python train.py --head_dim=64 --d_mlp=448 --positions="learned" --qk_norm=false --bias="all" --tie_embeddings=false --init="orth" --init_std_o=0.0 --optimizer="soap_variant" --lr_head=0.00603 --decay_fraction=1.0 --doc_mask=true --steps=4410
Each number is 50 + 10 x the weight over its row's rms, rounded and kept within 0 to 99. Layers, rows and columns count from 0. The size before them is the row's rms in percent of the matrix's.

# layer 5 attention value, 128x128, rms 0.115, rows 43-63, columns 64-127
089:53 61 43 49 51 60 51 60 60 55 36 47 33 55 55 64 68 56 47 58 42 62 50 53 52 38 40 46 69 50 52 52 44 64 48 44 53 31 44 47 45 42 69 56 49 42 49 38 39 57 52 68 53 35 47 50 48 51 63 50 48 46 46 60
098:53 66 52 63 50 53 49 43 67 46 44 62 49 50 52 44 42 42 47 55 45 64 54 56 55 29 64 44 54 45 57 67 40 60 67 63 44 49 39 58 37 67 49 70 54 47 57 46 50 43 62 27 40 45 29 47 60 38 60 43 53 46 63 46
099:49 68 49 69 52 30 47 46 61 51 60 63 50 46 58 40 44 48 42 56 71 47 48 57 52 43 43 40 52 45 45 44 64 33 46 51 57 43 56 35 67 57 55 59 56 41 48 46 66 50 67 45 52 47 51 39 50 42 52 56 55 52 58 62
091:57 67 56 53 37 57 43 54 48 54 43 56 57 60 52 46 61 46 52 44 47 63 57 35 49 52 29 36 50 62 44 55 48 40 59 48 48 58 53 57 51 57 35 57 53 42 65 67 27 58 52 71 46 51 50 56 28 34 53 55 51 52 40 44
098:52 46 45 37 46 51 53 62 27 54 29 56 43 70 45 36 47 69 42 47 61 38 48 45 61 58 47 50 53 41 40 53 35 48 33 60 35 57 47 55 42 64 53 61 46 38 48 66 60 47 66 57 64 60 53 41 62 50 55 45 54 65 52 56
090:65 32 46 32 51 43 31 57 53 70 39 58 64 34 43 59 43 51 47 28 53 42 45 56 56 57 53 53 73 42 61 36 64 52 48 46 63 42 63 45 58 66 69 67 38 52 41 54 49 61 57 57 57 39 50 55 39 40 54 57 40 55 61 49
095:25 45 53 44 41 52 60 48 48 59 50 64 70 62 45 50 60 58 56 55 37 47 51 55 57 58 51 47 30 51 63 41 38 50 60 54 61 40 41 46 50 42 60 40 43 67 41 51 40 51 56 59 50 55 43 53 42 44 31 41 42 43 51 26
087:62 42 69 70 50 31 38 62 57 62 53 35 65 44 51 44 34 67 39 55 35 49 41 45 58 60 58 56 54 46 34 69 48 50 38 47 50 30 57 57 55 55 57 49 41 57 41 49 53 58 42 41 36 49 64 52 50 61 41 53 45 37 63 50
103:38 42 62 45 39 59 45 52 36 59 53 45 52 51 57 70 34 42 44 49 60 58 50 55 42 52 46 42 44 23 54 39 49 53 54 53 53 46 57 48 51 67 54 69 49 41 34 61 44 31 63 50 45 48 42 36 71 51 46 45 37 42 60 52
086:49 50 39 56 43 52 57 58 48 33 53 53 34 61 70 50 58 76 26 51 40 44 52 53 68 56 32 47 56 44 52 61 38 50 62 43 51 49 58 48 51 51 64 37 43 46 65 39 59 44 49 51 49 64 46 63 45 32 50 76 39 56 54 63
096:41 39 40 37 55 53 66 52 35 45 53 60 52 61 52 44 61 21 41 77 81 38 57 54 63 46 39 38 56 50 59 46 59 45 55 51 70 52 65 62 46 41 38 46 65 72 33 55 53 43 62 62 45 48 44 52 55 41 55 46 53 50 52 59
095:65 35 47 48 47 56 49 51 46 43 50 56 49 58 63 67 49 33 51 55 64 40 41 40 53 31 35 55 59 55 43 41 52 56 49 56 55 37 43 42 50 47 72 62 35 49 43 41 43 51 54 49 47 41 50 35 36 26 46 45 45 63 46 57
094:25 35 44 62 52 54 34 46 44 53 79 42 58 49 45 61 57 64 45 49 71 54 45 53 64 28 53 36 43 41 35 32 45 50 41 44 36 49 53 43 46 41 39 50 42 49 47 57 49 66 50 57 29 36 51 35 54 38 62 48 56 54 50 41
094:73 44 40 51 64 43 38 44 61 47 54 32 45 61 48 41 42 45 46 36 38 43 54 49 59 38 59 60 57 50 46 52 64 43 46 47 43 38 52 42 48 46 46 48 50 50 51 72 61 54 53 79 49 59 47 51 51 58 64 41 34 41 63 68
089:48 49 59 62 52 46 52 48 42 46 50 41 62 46 42 40 46 52 50 37 39 52 38 34 42 64 38 50 53 43 38 50 57 60 74 67 31 42 55 56 41 49 53 79 63 49 60 39 59 43 50 33 64 49 61 55 54 46 41 47 48 63 36 36
096:50 56 68 53 60 56 47 51 32 26 43 52 68 50 53 41 60 53 54 38 57 56 70 48 61 45 45 42 41 61 34 56 49 39 41 32 38 52 41 58 61 55 49 59 59 48 59 23 46 44 72 35 63 58 63 64 58 51 47 40 45 36 48 36
097:52 73 57 63 54 52 66 65 50 61 48 54 46 62 47 42 54 46 50 33 59 52 53 38 56 54 54 35 51 55 47 35 34 65 47 35 68 54 48 45 39 50 67 42 47 38 61 61 61 49 42 43 39 53 46 55 35 53 30 45 60 63 53 44
092:52 38 48 64 47 58 62 42 48 58 53 53 38 42 31 65 65 39 42 48 43 63 54 63 47 50 45 46 50 46 29 62 40 48 44 43 60 54 58 41 53 59 45 55 50 33 47 52 55 58 50 47 63 39 55 33 49 31 32 41 51 55 55 56
092:46 43 61 57 52 48 64 47 48 49 58 50 64 51 66 46 64 38 56 33 45 45 52 59 56 54 54 51 34 40 46 64 59 47 68 41 47 66 47 66 58 38 42 63 53 59 28 21 54 35 51 40 49 52 38 31 35 55 75 58 43 67 44 43
096:27 56 50 57 40 43 60 69 64 56 46 65 37 42 45 40 48 40 68 44 50 47 43 63 50 53 62 40 53 57 35 38 30 43 51 39 58 62 56 46 54 59 51 37 37 48 50 39 49 55 42 54 37 49 68 35 42 39 50 41 44 40 68 49
104:42 58 65 51 34 60 61 50 57 63 51 70 60 49 55 48 63 59 41 51 68 44 47 53 43 58 54 52 54 46 61 42 24 45 52 37 42 42 52 54 56 50 57 70 46 54 56 70 35 42 50 46 48 49 56 50 49 47 43 53 57 60 60 65
# layer 5 attention output (transposed), 128x128, rms 0.0864, rows 43-63, columns 64-127
097:63 42 50 35 47 54 64 64 62 49 46 52 53 36 58 40 52 51 55 48 61 54 72 45 41 49 57 39 54 47 46 26 47 56 48 50 56 39 45 42 54 45 45 41 53 46 62 55 49 45 40 41 68 43 58 55 32 74 51 70 48 39 49 46
109:54 66 51 50 53 42 40 64 38 66 66 45 41 51 60 55 57 52 59 40 65 57 63 64 38 42 50 46 54 26 53 57 39 47 33 59 52 39 49 48 55 60 38 58 63 56 50 34 46 46 65 73 40 52 45 55 60 52 58 49 32 53 42 59
113:49 51 41 45 48 36 56 58 67 52 53 45 65 56 33 65 31 55 58 50 56 66 45 53 63 62 38 55 52 66 43 45 55 38 48 65 47 65 56 44 63 51 36 49 61 46 72 33 58 56 46 59 61 59 68 63 36 54 37 60 53 49 38 53
098:41 60 57 42 36 35 47 48 50 42 39 66 45 50 54 40 66 56 42 44 60 38 38 55 48 56 67 35 55 39 68 33 58 52 47 49 59 46 67 62 50 46 62 55 30 56 56 39 55 65 65 44 29 53 60 56 54 35 55 56 52 58 54 40
104:45 41 57 49 46 66 36 34 61 28 51 55 38 43 53 41 64 61 44 50 51 50 57 37 59 49 55 64 50 50 57 29 43 59 42 57 50 58 48 77 44 53 52 68 56 64 42 36 56 57 48 29 56 44 57 41 53 63 53 57 30 51 50 40
100:58 47 49 57 50 61 48 50 44 55 67 34 55 64 46 62 53 57 53 45 51 61 47 52 54 54 60 27 47 77 74 49 51 47 49 42 51 62 47 53 62 59 42 38 43 53 66 48 61 56 40 45 50 56 73 44 49 47 46 37 43 64 42 60
104:42 40 54 44 56 31 39 42 39 48 52 72 53 52 62 44 45 47 30 48 30 60 60 69 46 44 50 31 52 60 58 41 35 50 62 57 55 58 51 47 36 50 60 40 36 44 46 63 46 46 36 58 47 40 32 41 62 35 58 37 58 44 50 51
105:54 53 55 59 40 67 59 47 48 50 47 50 39 43 55 35 53 55 54 55 64 51 59 50 46 45 65 61 65 60 50 81 58 43 41 36 54 57 67 52 64 55 49 55 77 59 65 46 60 59 55 42 62 48 52 57 43 37 45 48 51 64 57 61
111:41 44 42 48 49 52 33 64 48 64 57 58 47 51 54 68 43 42 39 55 46 56 47 44 56 43 49 60 64 73 48 47 46 41 42 45 60 41 55 32 44 49 56 53 60 72 35 53 44 37 58 63 51 43 45 42 51 37 49 49 43 35 51 64
093:44 50 44 60 50 33 46 37 73 41 50 63 42 51 39 53 48 45 61 54 43 61 57 50 52 52 50 61 34 49 65 53 38 43 76 67 69 53 47 73 30 72 45 58 59 51 49 40 62 51 50 47 57 44 46 53 51 66 52 36 48 51 52 45
098:34 57 70 53 63 45 45 40 52 52 58 50 57 44 41 70 57 33 51 56 40 41 52 57 46 48 34 59 64 63 46 42 57 42 49 34 53 60 43 38 29 57 39 45 55 56 39 56 37 51 43 62 48 41 56 48 67 39 48 69 69 30 49 50
099:49 67 34 63 61 35 47 69 49 48 57 24 36 69 55 54 51 44 56 46 49 58 61 44 57 38 46 47 32 49 57 41 49 46 70 41 38 49 48 68 59 34 47 44 62 69 41 53 54 51 61 40 55 50 54 50 50 51 60 40 49 42 41 45
102:38 33 56 67 52 60 51 46 41 52 45 48 38 40 53 45 32 58 58 42 32 66 42 45 63 45 52 43 54 44 55 49 45 59 48 54 41 49 66 48 49 59 69 44 39 63 40 45 53 60 64 45 44 52 62 54 59 39 56 39 48 58 57 54
096:43 52 53 47 54 67 46 43 44 57 48 41 43 55 39 43 57 52 80 40 41 62 47 43 55 38 64 49 58 42 36 43 43 40 29 55 46 43 45 65 62 36 41 52 61 51 72 40 48 50 43 38 45 59 51 46 33 70 40 53 53 53 28 35
101:58 62 34 66 34 36 61 46 33 72 65 53 43 60 64 46 52 36 42 46 51 62 56 52 54 47 68 49 41 38 35 61 55 42 63 71 55 47 49 49 49 44 55 66 49 50 55 36 45 47 21 31 49 57 40 58 50 59 51 41 37 50 51 53
105:49 55 40 55 51 50 53 56 57 52 51 63 38 53 53 41 66 60 49 38 55 52 57 62 49 52 53 35 61 54 47 48 43 61 58 40 51 36 57 33 66 61 57 57 40 47 53 33 70 51 57 50 43 53 40 53 56 57 45 61 39 46 53 61
098:65 59 52 59 56 43 25 59 39 43 47 49 42 41 41 37 38 46 57 53 51 39 52 65 39 68 54 41 53 63 43 70 52 51 46 31 43 52 36 66 47 74 55 57 47 48 70 44 40 54 55 60 23 54 37 48 49 48 42 42 41 38 39 47
104:48 56 39 60 55 49 61 68 52 40 26 39 37 45 64 55 49 60 51 35 48 55 49 40 61 42 59 43 55 47 60 41 48 47 45 58 68 63 37 58 34 56 60 43 48 56 55 64 51 59 61 60 54 60 50 53 57 67 43 39 45 46 73 51
100:56 49 38 42 51 48 50 62 49 80 45 60 61 51 56 50 52 48 48 18 40 60 41 44 53 57 40 38 53 55 43 35 57 52 50 54 39 56 46 48 59 59 48 65 33 48 46 36 46 26 51 42 64 66 48 52 52 34 36 39 50 55 61 35
106:47 39 48 52 54 33 51 55 51 55 46 46 55 39 71 36 47 66 71 51 44 42 43 56 38 35 59 38 46 43 53 64 51 31 51 48 52 50 39 64 49 65 49 48 41 49 63 45 39 35 32 57 44 37 53 43 50 51 55 50 38 35 55 40
114:56 54 39 40 49 48 39 43 45 50 31 26 57 50 57 32 49 48 32 51 59 47 50 58 38 53 50 59 41 40 49 44 59 63 55 66 59 59 51 55 50 55 48 36 41 59 56 51 60 61 40 54 60 56 68 46 40 45 51 81 35 56 31 40
# layer 5 attention query, 128x128, rms 0.126, rows 64-97, columns 64-127
080:44 45 54 61 53 34 51 43 64 63 49 42 59 46 39 50 33 48 38 67 48 53 37 49 38 51 55 66 53 42 55 63 53 53 45 51 46 49 49 54 46 55 55 32 57 53 41 44 46 36 75 50 69 47 52 56 48 49 46 52 63 47 56 48
073:55 50 46 42 50 54 62 39 33 39 34 59 78 57 53 38 69 43 54 46 45 56 51 38 49 62 59 75 54 59 44 63 49 55 38 44 52 55 54 54 31 38 46 45 44 52 51 45 47 37 55 49 39 49 61 60 75 38 59 64 51 44 53 45
074:51 54 48 51 45 21 42 52 61 56 57 35 55 45 60 53 69 52 46 44 50 39 62 47 65 50 62 64 41 62 55 39 52 54 49 57 46 58 44 68 60 38 69 57 28 61 40 38 48 53 55 45 34 57 46 50 71 69 43 32 56 51 38 41
080:59 46 47 57 45 66 42 69 62 54 71 56 38 48 33 52 63 56 52 57 43 52 61 45 38 34 36 51 45 36 51 46 49 55 61 31 47 38 66 59 60 41 57 37 63 38 55 53 53 51 78 54 45 54 46 56 54 70 52 51 42 45 66 56
078:51 63 50 63 57 61 47 57 51 45 53 42 46 45 57 47 46 63 55 83 40 57 51 51 45 42 59 31 45 55 43 47 44 43 49 63 54 40 59 51 46 61 55 64 42 59 55 44 59 69 47 43 67 57 65 49 52 46 52 51 45 40 74 56
074:47 36 48 55 45 60 39 62 48 64 55 52 57 52 49 31 47 61 26 60 60 32 44 46 39 49 32 70 51 58 61 50 50 47 62 52 53 65 55 48 62 51 40 58 57 38 57 34 51 50 48 39 67 36 35 36 45 63 45 64 45 46 53 42
078:41 33 53 64 53 61 58 51 55 42 46 38 42 41 65 49 40 71 36 68 47 54 52 48 62 42 68 50 45 38 37 51 57 56 60 45 56 43 61 41 62 39 60 56 75 53 49 49 55 46 61 39 80 47 64 61 37 53 45 44 43 52 44 52
075:48 54 53 64 40 50 40 48 35 41 49 50 48 54 71 49 54 30 57 46 53 68 57 48 55 53 52 41 40 37 58 48 52 40 31 82 46 50 43 57 36 56 46 37 38 61 62 35 54 38 51 63 39 67 43 57 53 46 56 56 66 53 58 52
074:40 56 41 50 55 54 62 49 61 34 59 58 61 69 63 48 49 56 71 58 44 52 38 42 63 50 72 42 61 51 58 36 45 37 44 53 48 62 51 72 36 51 47 45 56 53 59 30 69 46 53 41 44 46 62 56 62 48 54 50 39 45 44 41
082:39 60 42 39 51 37 43 41 65 45 33 19 43 63 67 55 43 55 53 65 46 60 38 62 67 53 64 36 48 54 49 52 49 47 52 56 58 65 72 52 59 45 56 60 50 57 32 41 54 42 43 41 50 53 69 51 71 60 46 48 55 52 40 43
084:49 30 43 50 60 50 57 54 49 37 47 46 51 49 58 47 42 35 30 37 57 56 30 47 58 57 52 31 53 42 54 58 44 41 29 39 63 61 35 42 67 50 59 49 31 56 56 58 47 59 44 45 60 54 51 43 55 32 59 55 62 44 38 64
084:57 52 54 49 36 74 70 57 37 28 43 55 53 49 41 54 58 56 49 68 51 50 67 61 59 62 40 54 47 32 32 53 58 63 50 39 51 21 45 50 25 44 44 54 44 42 56 51 60 47 48 44 37 51 32 54 56 35 66 60 41 45 45 59
074:47 47 40 61 44 48 45 47 50 38 34 52 43 29 49 49 53 55 51 70 55 46 48 49 37 51 38 61 61 55 48 46 73 55 39 58 67 53 44 48 47 44 53 71 46 66 69 36 66 60 59 47 39 46 43 50 39 68 49 42 40 56 49 58
078:52 35 48 66 49 42 57 50 40 48 35 41 36 40 45 44 36 58 56 65 54 43 42 58 32 72 41 59 48 39 36 48 51 70 39 70 61 56 45 54 61 50 55 34 42 59 60 56 62 52 67 43 45 41 56 48 57 31 42 44 35 25 47 56
081:58 58 38 44 38 56 51 57 72 44 67 46 50 55 63 45 45 47 40 73 51 49 50 59 42 54 55 63 43 60 42 39 55 52 32 61 44 49 49 50 51 28 61 52 41 51 36 36 37 66 44 45 49 45 49 59 47 39 56 50 53 40 52 57
072:44 49 49 52 59 53 37 58 42 54 64 76 51 46 64 59 44 39 48 52 34 53 48 57 33 66 49 60 60 58 59 57 54 61 51 43 65 43 68 56 44 59 49 58 42 52 67 42 47 60 33 53 43 54 49 40 67 40 47 35 49 35 51 69
080:41 30 60 50 63 66 34 63 71 48 62 50 54 45 43 35 60 52 51 44 39 56 64 66 55 45 52 72 58 46 70 52 55 55 67 44 47 43 42 47 57 38 46 44 48 61 53 42 40 48 55 69 58 45 66 51 70 69 63 51 48 42 47 54
080:54 46 46 61 54 67 65 46 45 33 38 57 67 43 46 49 49 36 48 42 60 60 37 56 32 41 48 53 67 53 53 48 46 58 56 41 62 52 49 56 53 52 52 48 52 52 52 40 37 34 56 48 50 54 56 60 48 57 64 74 54 46 59 43
079:62 44 41 30 38 61 52 51 58 63 62 33 63 47 50 47 40 58 60 37 42 50 60 42 44 47 53 34 48 56 56 55 48 42 42 72 33 54 41 46 54 56 34 46 52 46 34 53 53 36 40 64 42 41 43 48 54 34 49 36 42 65 54 48
079:55 42 59 50 47 57 57 54 62 53 77 36 35 43 51 46 37 53 47 49 57 34 53 38 58 50 59 68 56 51 46 18 51 62 51 65 47 51 52 48 44 65 57 73 49 51 50 43 34 48 39 56 37 47 56 57 47 53 50 41 75 42 69 53
072:50 54 62 56 46 44 57 42 62 27 69 67 46 50 48 44 42 67 51 50 51 57 32 59 34 45 42 60 44 63 44 47 51 48 42 51 55 55 66 47 44 28 49 47 39 51 49 68 62 45 52 41 69 49 59 57 60 47 47 45 49 57 54 49
077:52 33 41 55 57 49 59 52 56 64 39 54 48 38 66 58 39 57 63 50 56 66 53 56 60 53 48 67 54 70 55 43 47 54 53 75 43 57 55 45 59 63 35 30 49 52 46 57 55 60 41 56 66 50 64 38 49 42 53 47 58 31 51 55
089:59 54 54 52 63 33 63 39 38 29 19 61 54 45 53 33 50 43 34 68 47 45 49 54 39 38 54 64 62 53 60 68 39 55 42 39 59 45 57 43 49 46 47 45 46 55 48 59 55 27 51 33 51 55 56 50 48 63 45 55 51 53 48 56
073:50 44 61 60 56 52 59 46 51 68 45 47 49 63 40 57 72 61 57 45 34 51 62 49 61 43 50 47 48 51 51 66 51 43 46 35 40 63 52 47 38 37 41 52 67 58 49 46 67 55 46 64 59 52 53 46 34 45 55 45 51 55 50 50
088:64 41 48 49 61 40 49 53 52 38 56 47 50 64 44 54 58 48 55 37 54 46 47 40 45 57 41 42 61 46 44 38 40 34 44 34 40 46 50 41 56 51 43 44 44 53 48 80 52 61 32 59 61 48 72 42 49 54 64 47 54 49 39 55
082:47 41 51 49 50 43 40 62 52 41 44 60 58 49 38 56 71 49 60 67 48 45 70 35 40 72 45 62 32 65 71 37 42 46 39 39 49 46 52 67 64 71 33 37 50 60 38 46 55 60 63 51 48 54 52 55 49 46 59 60 51 70 58 47
079:37 54 43 48 53 55 55 57 81 61 51 34 44 54 30 48 33 66 49 31 60 30 72 39 45 76 57 43 61 58 54 44 40 45 55 39 36 29 65 44 52 43 47 44 54 47 61 57 60 40 37 45 65 49 44 53 38 74 34 48 47 57 46 42
066:51 45 45 65 36 51 50 61 36 33 50 45 66 33 46 72 41 55 41 49 45 61 30 49 46 48 57 48 58 57 47 58 67 44 42 38 46 58 52 32 33 40 45 44 59 62 53 55 48 44 52 32 59 68 40 49 51 43 48 45 65 46 39 39
076:50 62 52 36 48 47 53 61 64 64 30 58 41 38 42 66 57 34 43 69 43 52 56 60 52 42 43 65 37 54 41 44 45 47 51 39 51 48 30 47 44 59 65 52 48 54 49 62 40 64 52 53 61 65 32 51 57 51 58 56 58 40 49 43
080:58 47 50 33 64 40 44 50 74 51 45 49 49 51 38 50 54 52 53 40 43 55 41 51 44 60 69 70 65 50 46 29 37 59 51 63 45 44 53 49 42 52 64 41 39 52 46 32 60 57 71 35 49 40 51 32 40 69 54 54 54 61 42 46
070:56 49 39 38 49 39 47 54 53 64 29 55 59 70 70 59 53 62 67 35 47 50 49 51 30 50 66 33 56 45 66 60 51 47 44 48 53 51 49 48 59 62 36 53 55 65 55 57 41 37 38 46 42 44 45 60 52 41 44 28 36 52 52 46
079:48 64 50 40 52 50 66 53 56 51 56 53 54 46 38 53 57 39 59 64 41 46 39 59 41 51 36 47 37 28 57 43 60 45 46 55 39 46 35 40 56 56 40 48 70 62 46 39 56 59 57 44 51 48 50 51 71 70 45 64 43 37 58 26
082:29 73 42 52 48 47 44 63 51 33 50 52 39 38 33 67 60 32 34 48 45 61 61 54 48 42 34 47 45 42 45 47 60 44 58 50 43 41 49 59 62 32 44 57 49 43 39 54 50 56 55 47 52 45 55 48 35 73 41 51 48 27 59 39
079:32 39 47 38 48 50 62 34 59 57 59 51 55 62 49 57 47 65 56 54 58 41 45 37 55 52 42 39 64 50 46 63 57 53 45 62 71 52 40 31 62 49 32 44 55 59 61 63 65 65 42 52 42 65 51 55 55 69 38 48 47 46 50 36
# layer 5 attention key, 128x128, rms 0.121, rows 64-96, columns 64-127
078:60 60 50 53 53 43 49 40 51 56 50 47 53 60 57 57 42 49 46 60 72 48 86 48 61 47 35 41 58 53 52 55 46 45 69 35 53 28 65 40 68 46 38 48 48 56 48 41 61 45 43 50 46 39 66 39 50 62 50 63 43 51 41 56
073:61 53 51 57 40 50 53 56 44 30 60 51 55 54 37 42 63 44 21 39 49 38 43 63 49 60 39 55 34 35 50 71 36 39 64 57 40 56 43 49 73 63 48 43 45 57 42 46 35 51 31 38 71 50 59 47 44 54 48 62 52 77 46 45
078:47 41 45 41 35 53 60 47 50 44 62 33 43 65 67 46 53 56 40 37 59 52 65 37 58 52 42 47 64 50 54 63 60 47 45 50 45 64 51 27 59 38 46 50 51 39 63 48 59 27 44 51 52 46 50 58 48 59 60 61 62 48 64 28
083:38 56 59 59 37 40 41 59 48 53 47 47 40 41 36 47 49 37 58 67 40 49 52 55 51 36 46 53 46 35 51 47 47 47 61 36 28 39 47 39 28 60 54 37 61 52 46 66 49 49 60 45 56 47 54 54 39 53 47 44 53 33 28 51
077:56 57 59 64 52 56 47 43 44 40 68 42 46 32 67 53 59 61 65 49 48 40 39 47 53 46 54 47 34 45 60 53 43 37 58 43 47 54 54 29 35 41 59 46 55 58 39 43 64 34 43 27 57 32 43 46 42 52 50 46 47 47 55 62
085:59 60 41 42 51 31 70 50 51 49 37 51 45 51 46 47 47 50 54 57 55 80 72 44 59 39 44 49 41 40 56 38 44 49 56 54 52 31 55 51 37 60 55 56 47 57 49 69 55 39 37 55 56 57 61 66 48 36 60 55 61 54 55 71
074:57 50 61 55 60 55 67 42 37 43 49 57 55 47 36 49 51 56 64 38 67 56 68 50 46 42 33 58 26 44 35 60 52 62 40 45 42 37 33 36 35 48 29 34 39 51 35 45 54 59 56 26 47 47 44 44 63 47 50 53 49 48 53 48
083:69 54 36 52 67 64 44 41 48 32 60 46 45 43 42 56 41 57 40 61 35 53 50 38 60 54 54 42 63 55 58 45 37 54 54 38 47 54 49 49 68 32 41 38 56 61 44 46 47 58 67 57 47 58 42 50 45 62 44 42 66 71 61 59
078:63 73 66 36 68 38 37 74 45 63 51 43 39 68 52 46 40 45 42 49 46 60 45 50 70 64 50 62 63 56 41 50 39 39 34 48 43 54 52 66 57 63 54 65 51 41 49 47 60 46 47 69 58 60 52 52 51 48 52 67 57 41 61 41
084:64 53 40 39 49 41 51 61 64 49 71 25 42 60 40 45 53 63 55 47 59 50 61 49 69 56 49 68 62 43 56 52 45 39 55 41 43 49 53 51 53 49 52 50 55 59 47 44 68 51 46 48 33 47 48 64 58 61 47 39 55 60 53 43
082:51 61 40 36 42 50 36 52 66 49 53 59 45 68 53 56 58 73 49 43 47 33 46 42 70 55 62 44 51 53 44 57 58 37 65 66 53 44 73 54 31 44 46 52 46 44 45 44 45 47 43 54 54 35 60 31 49 38 56 38 46 57 51 41
085:72 47 74 40 46 51 49 30 61 63 60 58 29 32 51 69 63 40 32 57 48 47 40 52 36 48 32 50 33 48 36 50 52 53 56 56 55 61 39 45 52 52 53 45 51 55 25 56 60 58 58 51 65 57 58 51 57 55 53 65 66 48 34 45
077:57 44 49 66 60 53 47 53 56 57 49 40 43 52 60 46 44 39 61 50 38 53 39 65 52 39 53 43 51 48 50 43 55 23 61 48 71 46 56 54 47 50 30 55 53 62 69 38 49 67 59 46 69 52 72 58 41 40 47 46 47 47 51 54
087:52 50 30 46 51 63 41 38 50 42 48 63 45 47 51 47 32 51 50 36 40 57 41 53 36 26 47 41 39 42 42 47 56 37 44 40 64 61 49 50 37 49 52 44 37 59 52 58 56 58 48 41 51 34 46 47 54 46 41 50 45 58 51 59
083:51 59 58 44 48 60 45 50 55 44 52 43 26 41 39 37 43 32 57 33 41 53 51 44 61 68 43 50 42 43 50 41 60 44 47 43 43 49 61 47 61 53 49 47 48 40 39 48 52 63 45 50 80 41 49 40 32 51 22 42 59 41 65 65
077:59 49 54 34 39 50 55 43 56 27 38 47 53 59 50 57 50 31 53 60 61 44 31 52 38 58 35 68 56 57 43 63 37 49 49 49 50 45 57 37 37 43 46 43 49 46 66 60 56 53 66 42 67 60 66 62 62 26 49 48 28 59 54 43
077:44 48 59 53 29 26 68 42 30 49 45 54 58 54 38 66 55 46 71 58 54 29 54 61 55 48 54 42 59 50 47 58 70 52 44 44 45 71 44 28 35 57 58 51 49 54 54 45 46 42 43 50 45 43 45 56 49 41 51 52 46 44 34 54
087:56 46 52 53 60 63 57 56 44 39 62 52 35 42 56 46 68 43 35 56 67 44 50 41 47 53 52 72 40 34 60 70 43 41 40 30 30 44 47 51 56 65 45 41 44 39 40 38 51 50 51 53 51 63 53 49 44 49 39 53 44 49 55 53
083:47 44 38 59 45 44 49 50 46 55 37 57 65 35 10 60 52 49 58 36 29 40 54 56 51 47 47 41 53 52 57 54 38 67 36 50 56 59 39 55 45 28 57 48 55 48 46 52 47 33 30 33 64 44 41 55 43 51 48 51 31 41 61 62
085:52 43 40 35 54 44 53 45 61 50 36 24 37 44 43 39 46 48 62 50 57 63 50 60 46 43 45 44 44 48 40 47 43 61 45 54 48 36 30 65 50 50 55 43 49 68 47 40 74 55 27 53 65 57 61 45 43 40 48 45 35 56 59 48
084:52 49 37 53 48 58 65 58 34 45 55 42 53 56 66 53 73 45 43 57 54 42 40 54 52 47 40 46 58 45 51 51 58 58 53 45 54 43 52 55 61 57 60 43 49 45 61 52 54 68 49 27 56 61 61 33 39 56 51 60 57 39 55 65
079:47 41 54 48 68 49 52 45 54 28 43 54 53 59 64 55 38 38 54 46 51 58 45 59 35 40 49 58 40 40 36 54 61 55 51 46 58 40 54 54 61 39 50 52 41 47 54 38 58 68 53 29 56 49 62 40 39 66 65 52 44 55 54 48
086:38 59 45 32 48 67 55 50 60 59 58 49 46 73 49 56 59 50 37 65 49 72 44 61 47 43 39 53 55 33 27 42 49 50 56 39 35 33 40 38 41 56 33 57 60 46 66 44 44 44 62 64 46 56 76 58 33 48 44 60 53 50 48 55
081:48 44 39 67 37 48 34 60 58 65 72 40 55 46 39 63 40 47 40 55 47 61 68 59 54 38 53 51 46 55 59 47 33 62 44 60 58 57 55 49 45 42 47 62 56 35 47 54 54 40 45 40 40 47 41 56 27 55 57 44 37 43 50 56
093:54 35 45 75 45 62 37 44 52 56 41 42 37 51 48 37 43 40 47 37 51 41 37 60 63 37 55 50 46 49 51 45 50 51 52 65 61 68 49 52 54 52 66 57 29 44 72 35 50 53 71 37 53 44 39 40 58 33 62 43 51 54 52 51
086:53 47 49 64 47 42 49 57 44 36 44 51 47 53 47 39 41 38 32 72 45 55 44 42 33 26 33 52 64 39 52 49 40 30 56 53 43 39 39 48 49 56 54 52 41 40 45 44 35 42 35 63 43 57 26 45 32 50 46 42 50 56 58 34
086:54 61 52 54 51 39 52 36 43 43 39 48 56 66 57 56 52 45 48 37 41 63 61 55 60 39 36 51 61 57 58 33 53 58 55 63 63 57 39 55 31 64 65 68 34 53 51 46 34 43 42 70 24 59 49 42 54 42 41 43 48 46 26 45
069:57 60 54 49 54 60 51 56 36 53 57 49 47 47 49 57 53 34 52 31 41 43 50 47 50 43 60 76 46 51 37 58 42 54 53 55 60 63 55 30 61 43 38 33 59 51 52 57 31 47 58 58 50 56 59 48 63 77 50 54 54 45 69 45
080:44 54 68 57 43 55 46 58 46 43 69 55 48 62 45 51 55 60 55 48 52 53 41 37 37 46 60 42 62 59 41 56 35 48 69 42 41 54 49 38 59 46 40 42 53 46 54 68 32 41 53 50 33 42 55 52 44 47 56 45 73 36 54 53
083:47 52 42 48 57 68 48 55 40 53 52 46 54 45 48 55 58 37 60 64 60 37 68 50 55 42 53 33 39 73 53 54 56 31 39 45 42 51 50 56 40 67 54 71 47 40 64 58 38 35 52 55 50 59 41 44 37 46 21 61 63 53 50 62
073:49 64 48 39 57 44 36 53 34 36 48 51 53 54 49 46 58 49 48 52 47 50 43 50 47 54 43 56 41 66 50 53 68 57 55 58 57 54 49 59 60 44 44 55 41 40 59 34 51 58 30 65 71 33 47 48 56 37 46 47 50 55 66 54
087:51 45 65 51 54 50 68 63 48 42 65 58 54 38 60 55 69 44 36 47 47 51 66 66 38 45 40 44 59 30 48 47 35 40 49 55 38 57 36 45 44 71 57 52 21 56 50 63 66 64 43 52 59 47 34 55 44 40 69 50 40 51 46 65
091:57 59 62 49 38 40 40 55 57 51 55 48 54 52 54 39 50 56 73 59 44 59 48 72 48 51 43 56 50 53 38 59 49 59 64 40 50 58 45 61 54 47 52 45 48 65 32 44 30 61 66 59 46 59 47 53 43 55 47 49 51 40 38 54